{"n_layer": 14, "d_model": 256, "n_head": 4, "n_kv_head": 2, "head_dim": 64, "d_mlp": 704, "vocab_size": 8192, "activation": "swiglu", "norm": "rmsnorm", "norm_place": "pre", "norm_eps": 1e-05, "positions": "rope", "rope_base": 10000.0, "rope_fraction": 1.0, "qk_norm": false, "attn_scale": 0.125, "bias": "none", "tie_embeddings": false, "parallel_block": false, "init": "normal", "init_std_qkv": 0.041, "init_std_o": 0.0509, "init_std_up": 0.0586, "init_std_down": 0.0586, "optimizer": "adam_hyperball", "lr": 0.00359, "lr_mult_qkv": 0.7, "beta1": 0.9, "lr_head": 0.00672, "warmup_steps": 200, "schedule": "wsd", "decay_fraction": 1.0, "decay_shape": "cos", "final_lr_fraction": 0.1, "batch_tokens": 32768, "seq_len": 512, "doc_mask": true, "train_tokens": 326000000, "steps": 9949, "dataset": "wikipedia_en"}
Each number is 128 + 32 x the weight over its row's rms, rounded and kept within 0 to 255. Layers, rows and columns count from 0. The size above them is the row's rms in percent of the matrix's.

# layer 3 MLP up, 704x256, rms 0.0587, rows 158-175, columns 128-255
size [ 96 108  98 113  98  91  98  99  97  99 115  95 112 101  92  87  97  93]
[[153 131  82 107 108 188  84 114  92 120 125  94  92 160 111 112 128 133 127 151 159 145  82 149 131  81 122 190  80  67 114 149 120 116 118 153 149  94 158 212 120 164 137 174 105 104 115 137 142 129 131 169 102 132  85 115 147 136  94 182 159  75 134 126 114 124 189  55 160 121  68 143 144 135 102 115 126 154  92 107 162 200 157 141 117 151 115 103 156 158 150 158 179  78 158 166 101 150 148 188 135 172 114 105 193 120 105 141 102 129  63 138 148 122 151 110 129 109 131 113 102 115 149 137 119 143 126 151]
 [ 62 152 121  93  90 173 109 110 141 162  99 141 109 158 156 153 115 109 186 130  87 161 140 158  85 154 109  88  96 158 102 146 108 145 140 173  79 127 146 160 139 190 114 132 152 128 123 115 142 138 156  56 163 145 135 134 129 163 133 163 125 124 155 120 136  84 107 137 124 139  98  90  89  93  88 126 156 209 149 135 115 138 159 163 145  78 133 129 181 118 123 106 130 141  36 136 186 133  46 140 114 123  82 126 172 107 180  74  59 163 127 109 106  77 198 129 133 128  99 137  77 154 147 160 106  76 115  71]
 [146 131 144  96 140 157 145 218 128 119 155 156  79 150 133  75 110 123 173 109 138 165 140 160 185 138 129  93 113 104  79 128 168 145 152  92 143 129 150 120  94 146 108  97 142 100 160 129 115 149 109 108 149 112 123  92 165  64  83 107 102 109  78 128  81  85 114 148 126 178  96  65 141 132  84 146  93 126 171 157  90 113  96  77 127  75 139 128  67  69  81 130  81 127  99  87  72 137 148  88 159 111 143  60  67 117 101 120 119  89 148 103 189 114 179 104 150  82  99 187 109 190 120 122  84 102 158 129]
 [102 113 102 148  83  76  58 108 161 161 146 109  97 127 136 163 126  74  99 126  95 100 165 101 140 147 105 137  65 117 118  70 141 140 152 134  31 199 117 123 114 148  81  80 155 152 123 148 138 125  87  71 110 146 121 139 134 222 102 195 135 137 159 162 125 164 122 103 139 136 183 104 107 134 111 119  71 117 153 130 125 106 153 135  81  82 101 115 174 119 124 192 147 183  59 208 190  85  64 130 112 123 110 125  68 127  75 127 112 116 141 135 109  85 117 127 124 114 109 145 129 133 129 103 137 186 124 109]
 [157 130  76 146 121 115 118 166 162  93 201 104 129 131 157 146 131 136 166  34 172 155 130  89 100  85 140 170 136 198 152 100 122 157 147 158 151 117 153 192  80 172 101  92 139 121  96 155 140 198  65  97 139 137  68  74 125 160 159 163 104 142 139 176 127 166 107 159  83 100 121 125 140 176 122 130 154 104 116 171  98 105 164 120 128 131  71 158 106 113 145  63 103 165 163 149 129 143 151 134 147 124 112 135 184 125 121 147 118 126 155  67 108  99 120 155 141 180 108  96 113 114 130 104 139 126 124 146]
 [118 116 213 126 139 118 145 198 131 138 129 177 130 184 145 176 117 178 179 146 125 146  71 134  67  96  80 143 123 213  97 157 132 169 124 125 177 141 116 117 132 113  64 101  96 121 101 126 159  87 114 138  91 146 101 133  94 163 124 142 148 137 101 106 161  70  92 101  73 176 139 122 115 145 132 156 140 130  86 132 116 151  86  99 122  71 151 139 130 124 185 111 127 134 138 132 126 113 129 156  85 115 106 110 120  97 104 168 160  74 112 117 103 103 147 111  87 140 127 140 121 201 136 118 145 141  76 130]
 [ 67 157 133 121 177 117 104 120 105  78  96  69 115 122 137 183 121 164  98 114 119 138 141 128 124 131 125 113  94 122 118 134  82 170 107 101  79 181 135  72 136 129 152 125 146  99 129 136 135 110 108 125 107  98 193 121  71 140  92  75 104 147 130 131 132 111  88  81 152 135 111 158 191 153 157 108  96  59 127  40  91 116  87 187 107 141 168 136 135 176 118 113  46 159 146 134 150  96 110 131  82 110  94 143 172 199 151 132  61 189 131 131 107 132  78 128 159  76 153 155  94 120 139 149  97  86  88 154]
 [130 131  75 167  88 151 195 111 130 154 160 118 176  79  76 124 118 132  87 113 103 206 115 201 119 118  97 106 142 107 114  79 117 111 120 176  73 127  98 120 224 164 178  84 118 169 156 117 134 169 121 133 123 120 172 123 143 137  89  97 102 132 189 177 132  99 115 105  91 122 190 151  99 137 136 122 130 124 175 139 157 134 116 144 198 158  95 121  96  97 160  89 105 151 132 153 120  82 124  95 103 156  91  39 104 103  73 168 153 117 135 202  75 136 139 111  67 131 123 137 163  94 142 124 118 112 154 146]
 [150 105 129 183 118 117 130  81 132 139 109 167 128 115 156 165 101  81  88  68 120  86 128 197 111 137 136 133 130 174 124 136 133 102 129 132 162  98 101 140 184 138 139 121 147 103 126 173 125 121 121 168 152 134 173 141 171 156 226  90 162 173 172  78 154 146 125 172  99  99 111 120 128  71 143 124 154 126 143 123 112  98 123  73 140 116 156 152  96 136 106 154  99  57 122 116 188 123 134 167 137 158 141 154  49 133 118 127 151  97 103 201 134 197 140 152 167 166 124 132 178 114  92  95 162 166 164 124]
 [142 167 140 129  78 109  86 129 193 128 117  91 116 129 134  81 163  94 110  80 144 159 140 151 111 119 134 137 124 124 135 196 122  86 103 175  89 136  93 166 149 111  80 145 131 184  36 124 149  83 104 154 146 150  84 137 186 148 163 118 116 133 170 170 129  96  79 101  99  79 106 170 140 133  96 139  90 117  85 112 136 222 142 170 109  83 125 132 144  97 133 142 105  73 110 132 203 120 151  92 156  94 153 157 194  88 148 122  91  89 130 142 188 169 115 133  74 112 158 153  89 168 174 113  78 128 145 105]
 [ 67 153 119 121 122 177  57  76 139 136 150 121 120 128 105 134  70 116 200 131 141  73 130 104 133 142 145 129  93 119 190 154 151  79  96  93  82 179 137 145 106 144 101 157 126 119 154 106 157 105 134 112 203 183 179  70 119 136 121 187 152  68 166 116 161  75 123 173 138 109 103  89 111 125 110 143 129 147 140 116 157  88 158 156 114 159 170  65 132 208 137 125 123 128  99 141 132 138  81 107 132 133 120 177 109  84 151 100  87 125 123 110 153 128 165 104 145  84 176 134 142 138 190 142 172 116 159 112]
 [174  99 145 133 136 129 163 174 141  89  18 141 131 141 176 134 155 177 158 178 163 159  97 152 145 100 142  97 120  90 123 106  92 122 119 139  88  90 133 103 164  83 108 118  98 135  64 154  59 140 111 130 112 113 134 170 112  93 121 112 136 125 135 141 145 140 131 105 152 151 110 132 136 108  53 141 104 170 119 187  93 102 163 222  75 137 146  99 128 110  88  98 195  90 138 156  95 121 142 171 153  78 185  50 171 149 100 177 137 129  23 117 148 100 116  98 195 152 173  84 107 116 127  89 105  97 124 153]
 [146 103 194 126 142 148 148 148 134 137  75 152 134 132 186 113 110 163 163 111 137  88 113  57 147 165 163 129 165 119 126 162 166 103 147  92  79 158 154 101  76 118 126 143 123  89  95 110  97 141 152 147 160  68 146 166 171  99 164 134 109  91 186 127 126 117 141  90 116 106 125 116 113 119 164 154 142 138  42  69 120 142 143 165 179 102 103 135 108 112  69  88  84 111 108 144 120 157  97 139 108 136 120 154 130  79 105 198 150 136 133 128 158 129  84 119  98  88  76 140 136 160 108 175 126  76 180 161]
 [145 125 115 113 106 137  92 100 130 140  58 145 129 131  89 195  80 138 139 188 116  95 113 133 127 124  55 141 138 132 147  95 136 172 106 124 142 124 128 111 103  44 158  85 102  86 133 144 178  92  66 158 138 136 138 164 148  70 100 119 112 155 195 166 170 131  83 151 131 180 118 119 160  86  93  82 105  64 155 130 148 154  80 157  74 169  87 126 100 134 114 126 163 103 150 147 184 114 114 113 132 100 161 106 108 134 210 116 111 106 151  66 127 110 114 152 142 156 187 137 108 145 137 111 128 142 143  89]
 [148 164 153  93 122 121 119 103 140 156 137 199 148 144 134  76 181 149 128 156 140  63 130 193  90 179 133 119  55 124 127 134 132 168 140 176  70 118 156 145  58 129 176 124 112 223 115 144 143 106 121 109 109  89 136 150 132 137 112 112 113 104 168 130 141 197 127 125 102  92  99 160 134 135 160  92  88 142 112  91  94  86 158 145 122 118 137 171 152 141 131 131 128 170 151 144 132 142 128 108 130  85 120 118 124  92 159 145 112 175 141 158 115 103 176 127 140  90  57 114 113  96 160 124  79 140 136 138]
 [139 186 157 120  90 115 146 123 112  98 111 116 154 112 100  92 158  97  95 160  92 106 134 116  83  91 122 134 164 128 122 136  92 141 111 153 165 139  87  94 118 156 181 141 104  81  95 128 126 102 170  99  39 117  70  69 116 162 140 178 213  84  93  98  69 120 133 111 108 119 149 130 138 181  82 209 126  71  99  86 101 123 164 155  87 116  87 154 141 153  81 138 126 134 141 103  97 155 138 124 141 113 133 136 115 153 120 132 142 118 124 169 142 182  99 133  76 147  99 171 167 130  66 174 164 143 136  93]
 [125 106 130 128  86 124  93 126 152  58  85 105 124 141 131 226 112 118 138 167 144 107  99  70 149 127 136 136 157 133 111  84 121 179 153 139  86 181 107 150 112  74 144 134 131  84  97 123 124 174 121 122 122 165 150 111 133  87  65 168 128 141 140 108 132 130  90 101 120 168 129 136  88 138 155 155 108 130 108 136 165 129  89 167 108 152 145 107 150 140 102 131 126  75 114  67 162 133  95 116 162 138 126 137 124  68  95 147  86 159 148 126 120 106 164  86 124 158 140 134 124  75 208 172 117  76 161 146]
 [ 54 125 115 116 153 121 119 136  80  87 146  82 122 149 108 101  84 164 129 139 115 134 138 178 119 179 128 119 133 131 143 106 139 112 130 123 119  58 115 111  97 128 120 151  34 147 132 126 162 108 145 107 110  92 107 131  95 140 100 159 121  60 201 146 123 131 166 148 136 179 106 145 110 114  64 150 141 144 117 110 190 101 181 113 146  82 146 146 115  83 107 147 103 132 141 118 213 182 172  55  85 126 103 146 146 159 139 114 147 168 177 151 151  67 136 100 158 122  80 164 127 127 133 156 160 137 167 131]]
# layer 3 MLP down (transposed), 704x256, rms 0.0586, rows 158-175, columns 128-255
size [ 93 109  96 110  97  93 100 102  95  96 117  97 108 102  93  91 102  94]
[[105 150  85 111 117  83 145 146 211 121  99 148 120  90 101 132 143  96 151 120 158  93 162  82 147 127  83 107 185  85 132 158  95 158 129  78 159 154 100  70  97 145 143 139 151 152 178 153  56  92 158 118 163 137 136 131  74 110 148  83 101 139 139  96  85 157 164 176 108  85 129  84 105 141  88  64 157 161 111 104  98 150 130 104 127  95  94 162  91 156 148  96 137 142 154 133 144 107 120 159 168 148 191 127  87 132 128  80 112 111 139  90 112  73 153 119 136 173  72 112 108 158 154 150 137  73 115 130]
 [ 63 151 119 128 116 105 127 141 155 101 155 119 132 113  91 133 129 122  54 191 143 124 131 104 137 112 143 143 127  85  97 125 119  90 166 149 156 103  89 114  88 128 137 124 118  54 138 160 181  77 120 134 131 156 156 129  88 172  51 108 159 150 112 166  71 180  50 143 134 124 115 153 103 160 139 138  75 100 134 147  90 133 130  95 191 127 121 106  87  87 139 124 145 119 183 125 110 148 169  97  81 128 117  72 110 116 105  98 165 139 180 117 169 134 134 116 143 121 118 182 110 129 186  69 112 131 125 167]
 [ 77 150 146 125 117 136 131  89 154 136 113 143 143  58  86 101  96 164 169 126 112 170 143  85 140  93 208 115 123 148 108  51 184 110 125 119  72 129 162 120  70 133 110  94 131 130 125 149 154 177 149 143 117  94 120 128 142 103 127  73 114  97  43 134 100 112  73 122 174 133 128 148 126 148 116 156 134 117 141 150 152  60 130 120  92 124 137  67 109  67 139 126 141 155 138 129  83 128 138  95 121  97  91  94  87 100 111 102 128 140 162 177 186 142 155  91 117 132 150 106 135 182 115 115 128 132 157 149]
 [ 90 169 115 118  92  88 137 159 116 126 159 133 102 161 123 140 164 136 134 148 146 133 110 106 112 147 160 112  94  62 112 144 127 140  68 166 112  80 126 130 140 127 105  87 119 174 118 168 150 113 174 158 156 198  97  74 134 169 141 143 153 155 204 164  69 160 179 166 163 123 102 105 150 154 126 174 126 111  73 109  74 112 139  65 161  90 134 114 151 169  86 144  96 171  96 117 167 130  80 146 147 126  59 110 139 155 113 107 183 136  92 118 153 162 132  91 137 100  65 151  86 130  98 156 121 179 125  91]
 [ 88 124 139  73 107  93 155 115 115 154 117 105  97 142  66  88  95  97 133  99 162 118  94 150 103  81  98  82 164 150 130 126 160  88 166 135 111 103  94  91 156  86 154 147 121 203  59 163 154 127 101 110 112 124 113 123 135  63 150  88  92 102 105  96  90 166 155 111 113 120 157 173  84 109 180 111 150  80 116  76 153 131 115 135 165  79  99  97 138 122 141 152 146 161  98 126 101  92 119 109 142  87 178 145 109  84 169 147  89 116 134 174 157 111 130 136 141  94 116 126 137 126 109 144 183 105 160 104]
 [141  72 191 125 141 151 158 147 151 139 110 152 131 166 197 128  98 196 172 173 133 139  57 138  66 100 134 146 131 172 127 101 104 131  87 147  99 127 139 137 151 126 100 149 125 126 149 173 150  93  80 116  74 116 109 128  57 122 108 158 178 130 123 145 190  90 108  97  94 119  91 141  84 122 109 130  89 144 103 176 124 132  98 101 152  88 129 128 168 184  86  75 128 154 129 125  88 113 180 119  98 116  70 110 120  96  95 159 133 116 116 165  70  91 151  95 123 123  94 105 122 146 107  92 128 139 126  96]
 [175 133  88 128 136 166 147 161 108 132 109  91 149 115 145 159 168 123 154 132 118 119 126 173  60 112  77 126 168 117 153 148 181 164 104 120 112 118 136  73  73 157 147 120 154 147 126  90 130 114 101 128 127  90 123 168 110  73 106  99 141 108  76 125 116 172 103 157 110 178 137 108 122  95 131 152 162  87 168 138 131  49 164  91  99 194 131  94  81  89 153 127 146 161 113  74 151 207 190 155 138 121 155 191 162 104 117  45 158 153 159 157 129 145 117 179 137  93 122 122 100 178 118 105 135 116 143 122]
 [128 118 142 123 138 145 131 142 135 161 129 133 112 134  99 120 119 101 126  45 131 159 122 118 155 137 111 138 128 136 158 158 122 121 182 158 134  81 112 135 150 213 144  82 105 132 127 169  82 135 130 145 133 144 114 189 131 107 153 118  94 115 153 179 149  55 136 156 104 142 203 154 113 191 109  67 136 141 131 127 135 167  91  86 148 130  55 115  58 150 140 164  94 169 112 155 120 157 104 161 151 114 115 104  78 132 125 165 149  69 104 107 153  83 170 170   6 103  91 145 138 113 180 123  86  82 127 144]
 [ 77 128 172  85 127 104 165 115 148 110 136 115 110 151 139  70 159 161  92 100 200 157 135 107 154 125 122  78 152 125 112 196 110  85 122 112  87 108 119 169  73 136 120  95  85 114 108 102 106 113 118 111  95 137  72 209 129 106  64 127 104 101  56 137 118 118 117  64 116 170 134 147 127 142  95  99 118 121 120 148 164 129  90 130  84 151 131 153 174 137  98 157 168 199 128 159 121 171 172 112 127 149  87 137 204 107 155 101 156 193 153 128 144 144 126 122 150 128  82  83 106 119 117 112 123 101 133 110]
 [112 105  93  91 167  93 144 113 122 109 121 144 164 119  92 145  85  63 104 110 164 112 132 115  89  85  96 128  72 145 156  93 150 102 144 138  95 173  81 149 116  61 167  84  96 146 127 145 104  71  62  82 165 134 124 132 148 145 166 108  72 111  88  90 122  38 102 151  37 157 105  77 155 129 136 129 123 140 108 145 123  59 156  64 122  99 124 124 125 139 177 128 102  96 109 109 190 105 144 115 114  79 156 182 155 100 143 152 108 142 152 119 141 127 104 128  84 126 130 161 149 177 107 104 102 122 149 180]
 [ 74 173 122 159 111 163  92  92 134 169 153 133 132 133  55 145  98 149 166 146 143  85 149  71 134 139 145 138 140 104 188 110 126  50 103 143 101 197  83 128 109 145  92 160 111 146 113 139 143 120 123 105 190 169 142  78 133 136 139 164 135 102 126 108 194  64 129 159 116  80 138 121 156 129 112 145 133 146 104 178 157  98 184 153 102 142 161  67 121 220 155 123 132  91 127 158 118 155 122  77 107 130 127 173  97  93 158  90  86 142  76 130 150 138 134 140 180 100 151 129 164 145 154 140 147 104 206 114]
 [116 118 129 140 127 146  77  93 155 102 123 133  91 104 150  99 175 132 121 115 125 123 152 121  58 160 143 110 166  90 138 181  92 125  95 147  72 176 177 148 123 121 129  98 136 194 142  67 114  70  86 127 100 186 116  95 163 146 129 160 108 125 123 131 147 106  96 138  80 117 107 140 128 128 184 114  86 162 119 103 101  67  92 119 165 132  81 160 128 166 185 151  77 177 133 122 132 152  40 127 104 139  96 221 143 167 169  90 110 161 156 169 101 153 137 132  89 133  86 171  92  88 150 156 141  90 120 136]
 [172 138 146 128 155 146 200 132 119 160  98 171 153 123 115  69  51 164  91 116 150 147 117  91  93 166 140 127 155 143  64  91 132 104 172  79 102 142 132 110 128 102 146 126 106 163  99  96  78  76 158 149 145 129 151 203 157 155 146  71 127  97 152 116 105 160 145  85 137 136  98 122 144 143 125 140 118 102 102 116 134  91 182 172 170 198 192  85 179 132  98 102 103 146 178  86 131 152 114 124 137 115 176 169 145 140 130 149 185  78 103  96 158 113  80 116 147  56 103 122 183 181  64 110 116 141 209 129]
 [130 102 138 136 143 133  92 189 123 177  67 136 150 160 131 104 136 132 101 194 109 158 136 123 149 126 132  91 168 129 120 130 141 118 142 171 133 110 139 170 123 136 125 103 159 152 135 107 113 122 188 170 117 124 139 142 122  69 100  85  89 145 142 117 155 111 159 130 121 170 128 119 170  78 157 102 187  76  97 170 112 117  54 111 131 187 162 128 164 162  73  60 145  75 102 100 158 120  90 115 123 148 123 108 116 111 167 130  87 125 174 178 141 122 120 166 165 101 100 100 132 131 100 106 145 106 151 127]
 [189 129  86 149 109 149 121 119 135 100  56 101 148 123 109 147 112 139 185 124 117 163 143  98 123  56  98 132 132 175 116 116 179  98 103  96 148 132 131 123 166 161 134 116 143  54 124 144 107 168 134 130 151 165 122 110 146  88 168 178 106 149  34 118 117  67 129 168 121 123 161 130 117 121 123 136 140  86 133 170 166 116 125 136 175 165 150  83 121 107 130 121 137 144  76  81 170 115 146 117  89 127 172 143 164 163 167 111 119 131 102 132 148 126 140 156 124 144 149 172 133 169 114 152 118  94 176  90]
 [139 152 138 201 108 139 134 117 123 103 140 190 177 120 130 127 137 114 108  73 135 112 151 127 134  95 103 162 120  98 145 141 136 135 104 131 124 146 151  99 142 112 156 128 149  71  81 143 141 158 150 114  57 151  88  98 173 183 116 150 164 118 154 124 126 122  89 121  93 127 192  72 113 170 132 209 116  88  77  98 139  95 156 112 127 107 118 146 114 125  86  76 105 168 165 130 133 128 101 133 117 154  85  74 156 190 119 120  95 193 103  90 166 143 126  46 100 144 120 114 141 119  75 141  94 140  87 116]
 [149 115 140 126 151 155  88 113 126 156 160 104 156 165 164 128 140 109  68  69  95 108 135 163 116 117 119 145 122 141 162  80 120 107 135 100 125 119 151 165 156 135 148 146 164 131 120 167 152  52 102 140 159  89  94 155  90 128  69 128 130 166 109 168 140 130 120 130 134 132 105 100 159  72 132 124  99 155  77 120 110  88 174 114 123 122 176 140  94 120  95 147 136 133 126 136  92  91 160 142 145 165  99  79  96 169  97 169 162 138 126 179 123 153  96 131 153  91 151 125 120 175  89  75 111 137  71  53]
 [183 103 184 115 149 177 159 189 157 142 158 165 114  94 124 163 152 125 133 137 156 154 124 131 139 110 115 145 156  96 112 118  94 105  93 157 109 165 125 123 150 147 104 108 208 152  83 119  70 126 115 163 142 196 175 133 120 117 154 105 162 177  90 154 116 154  74  93 149 147 134 101 155 154 173  93 126 126 165 142  78 150 126 145 181 128 117 118  96 178 195 126 140  83  86 136  88  71  87 182 162 132 129  61  72 104 102 119 148 102  42 105 117 170 100 154  99  99 123 109 151 136  90 145  72 119  78  99]]
# layer 3 MLP gate, 704x256, rms 0.0583, rows 159-176, columns 128-255
size [102  95 102 108  90 100 104 101 100  97  95 103 103  91  90  99  84  93]
[[ 68 109 112 153 118 118 133 154 135 101 156  78 127 120  70 128 174 115  72 149 124  77 138 126 154 120 155 148 126 103 116 128 157  83 162 141 155 129 100 135  99 139 134 154 142 114 170 161 160 116 110 172 116 156 136 131 118 127  43 117 174 145 102 171  56 176  96 131 111 119 147 171  84 151 177 119  93 129 155 183 131 122 151  88 143 149  87 102  58 107 134 154 137 115 166 113 121 147 198  72 118 139 113 114  98 148  92 123 139 121 151 131 153 157 102  94 127 130 139 186 135 152 177  74 123 191 136 179]
 [ 63 166 154  74 137 121  89 104 197 160  78 107 124 100  98 131 138 139 115 180  93 127 186  58 130  94 204 173 132  81 122  82 115  77 127 151  71 128 122 149 125 137  77 130 100 182 118 162 162 154 140 118 125 102 150 203 119 102 131 106 109  79 146 158  94 106 122  47  94 139 176 159  90 121 113 161 113 146 132 155 157 104 191 148 112 175 124 102 131 144 132 163 146 150 190 154 162 178 129 137 136 146 117 100  87 132 113 131  79 178 171 138 161  99  98  75 158 161 120 149 155 143 145 140 161 115  79 163]
 [ 90 180 171 124 116 168 159 155 100 132 135 125 163 130 109 106 148 149 108 118 128 171 132 142 101 176 148 103 118 123 108 201 130  85  88 215 182  46 116 151 147 131 141 133 102 150 100 149 124 121 200 170 202 165 118  59 143 105 145  90 136 160 122 133  65 152 191 156  94 137  47  99 141 149 142 137 136 186  89 123 110  93 135  91 170 131 171 159 132 152  92  76  92 142 154  67 121 143 155  89 139 134 176 134 161 153 128 116 176 117  83  73 123 170 161  87 145 102  94 137  88 160  76 124 142 103 147  82]
 [146 107 131  82  81  56 131  90 127 167 180 151 102 146 116 109 205 138 175 107  94  74 145 169 104 133  72 154  96 131 177 141 114 101 139 146 154  96 124  98 109  90 152 117 118 148  69 174 176 114  37 160 104 171 173 139 104 107 153 125 156 150 112 141 117 180 151 156 113  87 116 127 119 156  91 109 103 123 127  98 108 109 126 142 153 114  77 137  90 139 169 110 192 184  89 159 144  89  92 152 196  80 122 140 170 110 107 140 134 109  75 137 144 109 102 119 144  95 114 170  93 138 109 151 161 183 159 136]
 [109 173 108 149 120 108 139  79 134 169 116 142 153 160  30 174 142 101 125 145 100 136 139 156 126 147  88 124  99 171  56 143 130 183 177  90 179 138  85 153 103 130  88  72  76 130  70  94 150 110 109 159 123 143 117 151 162 166 128 126 131 118 136 151 116  96 146 171 108 174 148 117 102 169 146 145 151 110 118 120 136 153 131  91 117 102 168 127 130  85 214 136 129 139 154  95 160 141 112 121 108  87 176 190 124  80 184 135 127 131 168  92 170 145 144 117 102 105 122 211 128 177 127 123  93 148  88 164]
 [ 65 171 178 102 188 120  62 128 128 145  98 125 122 134 114 121 111 171 103  94 118 123 167 139 173 127 166 106  73 154  92 140 110 169 128 160  75 144 126 164 174 181 125 145 123 160 192 159 125 169 108 123 180 109 195  97 117 170 153 130  65 183 150 110 143  82 107 138 137 124 112 147 150 101 179 100 104 144 154 106  75 168 115 182 169 115 122 111 157 157  95 121  69 154 158 164 193  96  47  77 114 166  74 114 169 136 129 160  72 144 132  94 100  67  76 113 131 128 147 121 112 129 144 155  67 116  91 131]
 [ 77 142 155  60 111 154  68 154 185 170  90 142  91 181 146  89 126  84 120  89 146  99 168  83 151 196 105 118 136 118 145 143 122 145 153 106 120 123 116 103 119 121 112  90  98 119 118 180 156 131 125 128 118 147  98 211 159 142 165 151 137 115 113  83 140 146 146 154 114 134 113 157 101 164 158 111 111 158 117 151 157 119 119 128  80 133 118 149  96 113  91 145 135 144 146 109 168 169  95 105 198  81 125 216  58 118 129 111 139  78 164  33 172  98 140 182  76  97  99 189 117 153 150  88  88 128 175 135]
 [115  82 113 195 120  86 167 118 103 135 109 129 131 161 121 178 134 130 151 114 164 133 178 181 116 130 139 177 130 176  64 129  79 137 139 114 176 136  87 124 154 101 158 160 131 178 168 168 130 121 107 157 182 159 130 142 170 173 181 124 144 149 171  85 121 162 174 123  98  47 135 119 201 130 161 129  91 125 140 123 148 117 128 130  92 103 108 120  72  80 102 151 107  39 164 133  94  80 115  94  80 104 135  98 104 120  98 148 157  97 125 171 116 156 154 177 133  98 122 146 161 111 128  81  73 188 172 113]
 [152 117  56 129 121 111 165 131 117 116 132 169 134 110  97 129  93 107 108  96 121  87 164 127  46 152  88 138  25 191  95 109 131 127 116 179 140 194 147 101  87 116 139 129 120 183 134 103  99 154  38 100 149 123 128 164 141 130 173  99  68 136 152 124 145  50 115 185 120 150  96  92  96 148 161 130 131 184 123 125 115  72 191  59 140 134 127 101  90 186 165 153  61 128 190 154 204 137 139  79  81 108 118 136 149 112 125 104  82 156 114 128  99 109 110 129 111 129 138 121 181 171 105  96  73 113 127 145]
 [160 133 114 186 102  83 199 112 141 154 109 136 127 153  72 127 119 134 137 156  91 116 225 178 133 137 151 155 165 130  62 116 136 131 187 148 149 100  79 161  87 155 140 148 121 120  98 138 165 160 100 134  81 117 118 129 154 163 161 128 116 148 120 207 126 139 144 101 142  82 163 161 101 160 111 134 123 154 115 129 105 109 208  53 130  65  73 148 147 133 206 127 116 138 158 163 142 175 109 101 122 151 104 125  93 129 143  98 156 164 102 125 190 114 122 133 107 110  89 128 151 150  98 101 132 146 130 164]
 [105 175 132 159 114 164 146 116 138 176 144 108 148 158 112 218 156 103 126 190 140 172  95  95 162  71 119  86 135 110 127 135 128 178 141 104 135 149  55 150 141  83 126 120 123  82 123 167 165 150 145 121  83  93 145  93 131 135  94  84 140  93 156 137 129 158 136 103 130 172 146 141  99 115 126  73 138  93 115 169 104 155 150 165 125 104 192 113 148  98  66 119 178 114 132 134  76 122 158 136 177 135 151  70 129 130 165 133 164 115 126 138 177  88 116 136 139 136 183  73 143 165 142  72 127 144 135 131]
 [ 34  77 138 129 117 123  98 146 152 108 152  98 148 122 156 147 138 124 172  86 101 131 133 116 120 129 165 194 143 106 113 152 161 141 110 176  92 167 113 131 155 172 113 131 150 140 185 153 163  90 113  75 152 134 104  51 173 100 104 191 118 177 120 145 147  81 102 170  85 150 163 164 111  81 133 136 141  96 131 151 131 142  71 116 179  20  94 192 121  83  59 132 134  66  99 165 142 117 152  89 142 132 110  62  70  78 166 108  98 140 153 146 115 120 124  92 118 160 109 159 112 130 188 150  69  98 119  94]
 [169 166 112 141  66 151 139  64 174 137  72 186  83 165 101 165 125  96 201 127 146 110 147 142 109 167  71 104 109 119 171 105 109 117 121 119 151 128 124 101  72 111 122 155 102 161  72  81  95  56  99 151 129 205 129 168  97 141 166 179 146 151 160 157 173 142  95 150  83 164 113 116 122 186  79 104 109 115 147  66 144 143 175 146  68 110 123 123  88 116 203 124 149 160 148 130 120  57 107 123 142  95 151 137 173 128 146  94 146 134 173 119 120 129 119  95 117 122 113 120 111 132 162 142 129 184 112 131]
 [211 143 112 132 169  81  83  96  59 125  87 153 208 155  90 124  74 151 190 135 119 117 145 203  61  62  67 137 133 127 149 176 137 193  90  65 142 129 169 102 127 143 179 155 112  86 108 133 101 109  84  78 120 132 151 111  96 113 125 119  76 121  96 133 170 149 166 178 138 101 185 139 115 131  74 127 136  83 124 146 134 129 126 120 177 130 160 139 139  91 146 136 149 159  84  97 135  82 108 126  93 156 156 175 198  80 140 146 113 154 126 118  98  85 139 193 107 130 112 104 103 109 161 160 106 113 146 136]
 [ 73 139  92 161 129 176 138  95 159 150 139 177 105 175 137 183 145 143 176  79 150 119 139 119 130  94 145 133 138  90 162 100 140  48 111 118 143 180 143 164  81 138 127 114 162 185  99 100 108 159 159 126 104 113  88 131 163 164 130 120 136 154 139 113 136 105 145 185  88 127  86 110 105 113 154 139 111 144  90 159 141 159 139 156 150 122 161  89 110  76 131  58  71 167 136 152 136  97 116 127  85  72 138  71 125 135  96  91  79 164 100 112 143 101 147 117 156  74 113  85 137 101 153 132  71  94 118 132]
 [115 100 119 165  86 109 187 116  52  91 111 114 144  83 142  74 126 161 134 128 137 149 139  73 115 198 122 138 126  91 133 188 104 121 121 170 198  82 148  99 132 133 107 190 172 169 109 113 115  93 157 101 111 150 140 125  98 109 182 135 118  86 145 113 158 160 134 128  99  78 146 133 140 170  92  91 169  86 143 119 136 176  77 145 104 178  79  88 105 129 196 151 144 181 139 131 117 171 153 107 134 174 152 195 133  62 124 131 102  98  91 139 106  84  93 206 125 147 130  93 130 112 131 150 194  99 163 127]
 [142 131 144  60 150  89 109 149  97 101 126 130 157 134  85 109  87 148 172 134 142 156  97 127  59 137  84 109 115  81 116 161 182  90 105 133 161 122 108 101 172  69  89 118 142 144  95 143 100 128  88 116 110 191 104 205 116 130 146 128  59  96 112 131 165 130 105 138 145 161 202  79 179 122  86 146 140  75 109 137 104 107 147 154 167  98 159  99 151 138 172 159 128  94 145 155 167 113 126  75 108 153 144  84 107 139 102 194 125  80  78 118  58 128 136 154 134 185 105 121 130  88  92 209 112  74 143 129]
 [108 149 144 149  69 138 147 126 106 143 104 105 159 132 163 101 198  96  82 124 100 114 107 187 145 123 107 105  88 145 140 164  97  95 173 136 111  92 118 110 131 110 141  96 116 116 127 177 194 152 162 178 135  91 159 157 155 141 111  94 152 166 165 120 132 174  96 116 162 117 112 118 122  62 119 115 103 183 173 153 106  67 154 146 158 128 104 140 116 151  96  80 180 154 127 144 108 136 116 113 189 161 159 157  79  79 127 145  84 155 146 109 151 114 118 104 112 163 105 134 155 125 121 115 144 149 108 181]]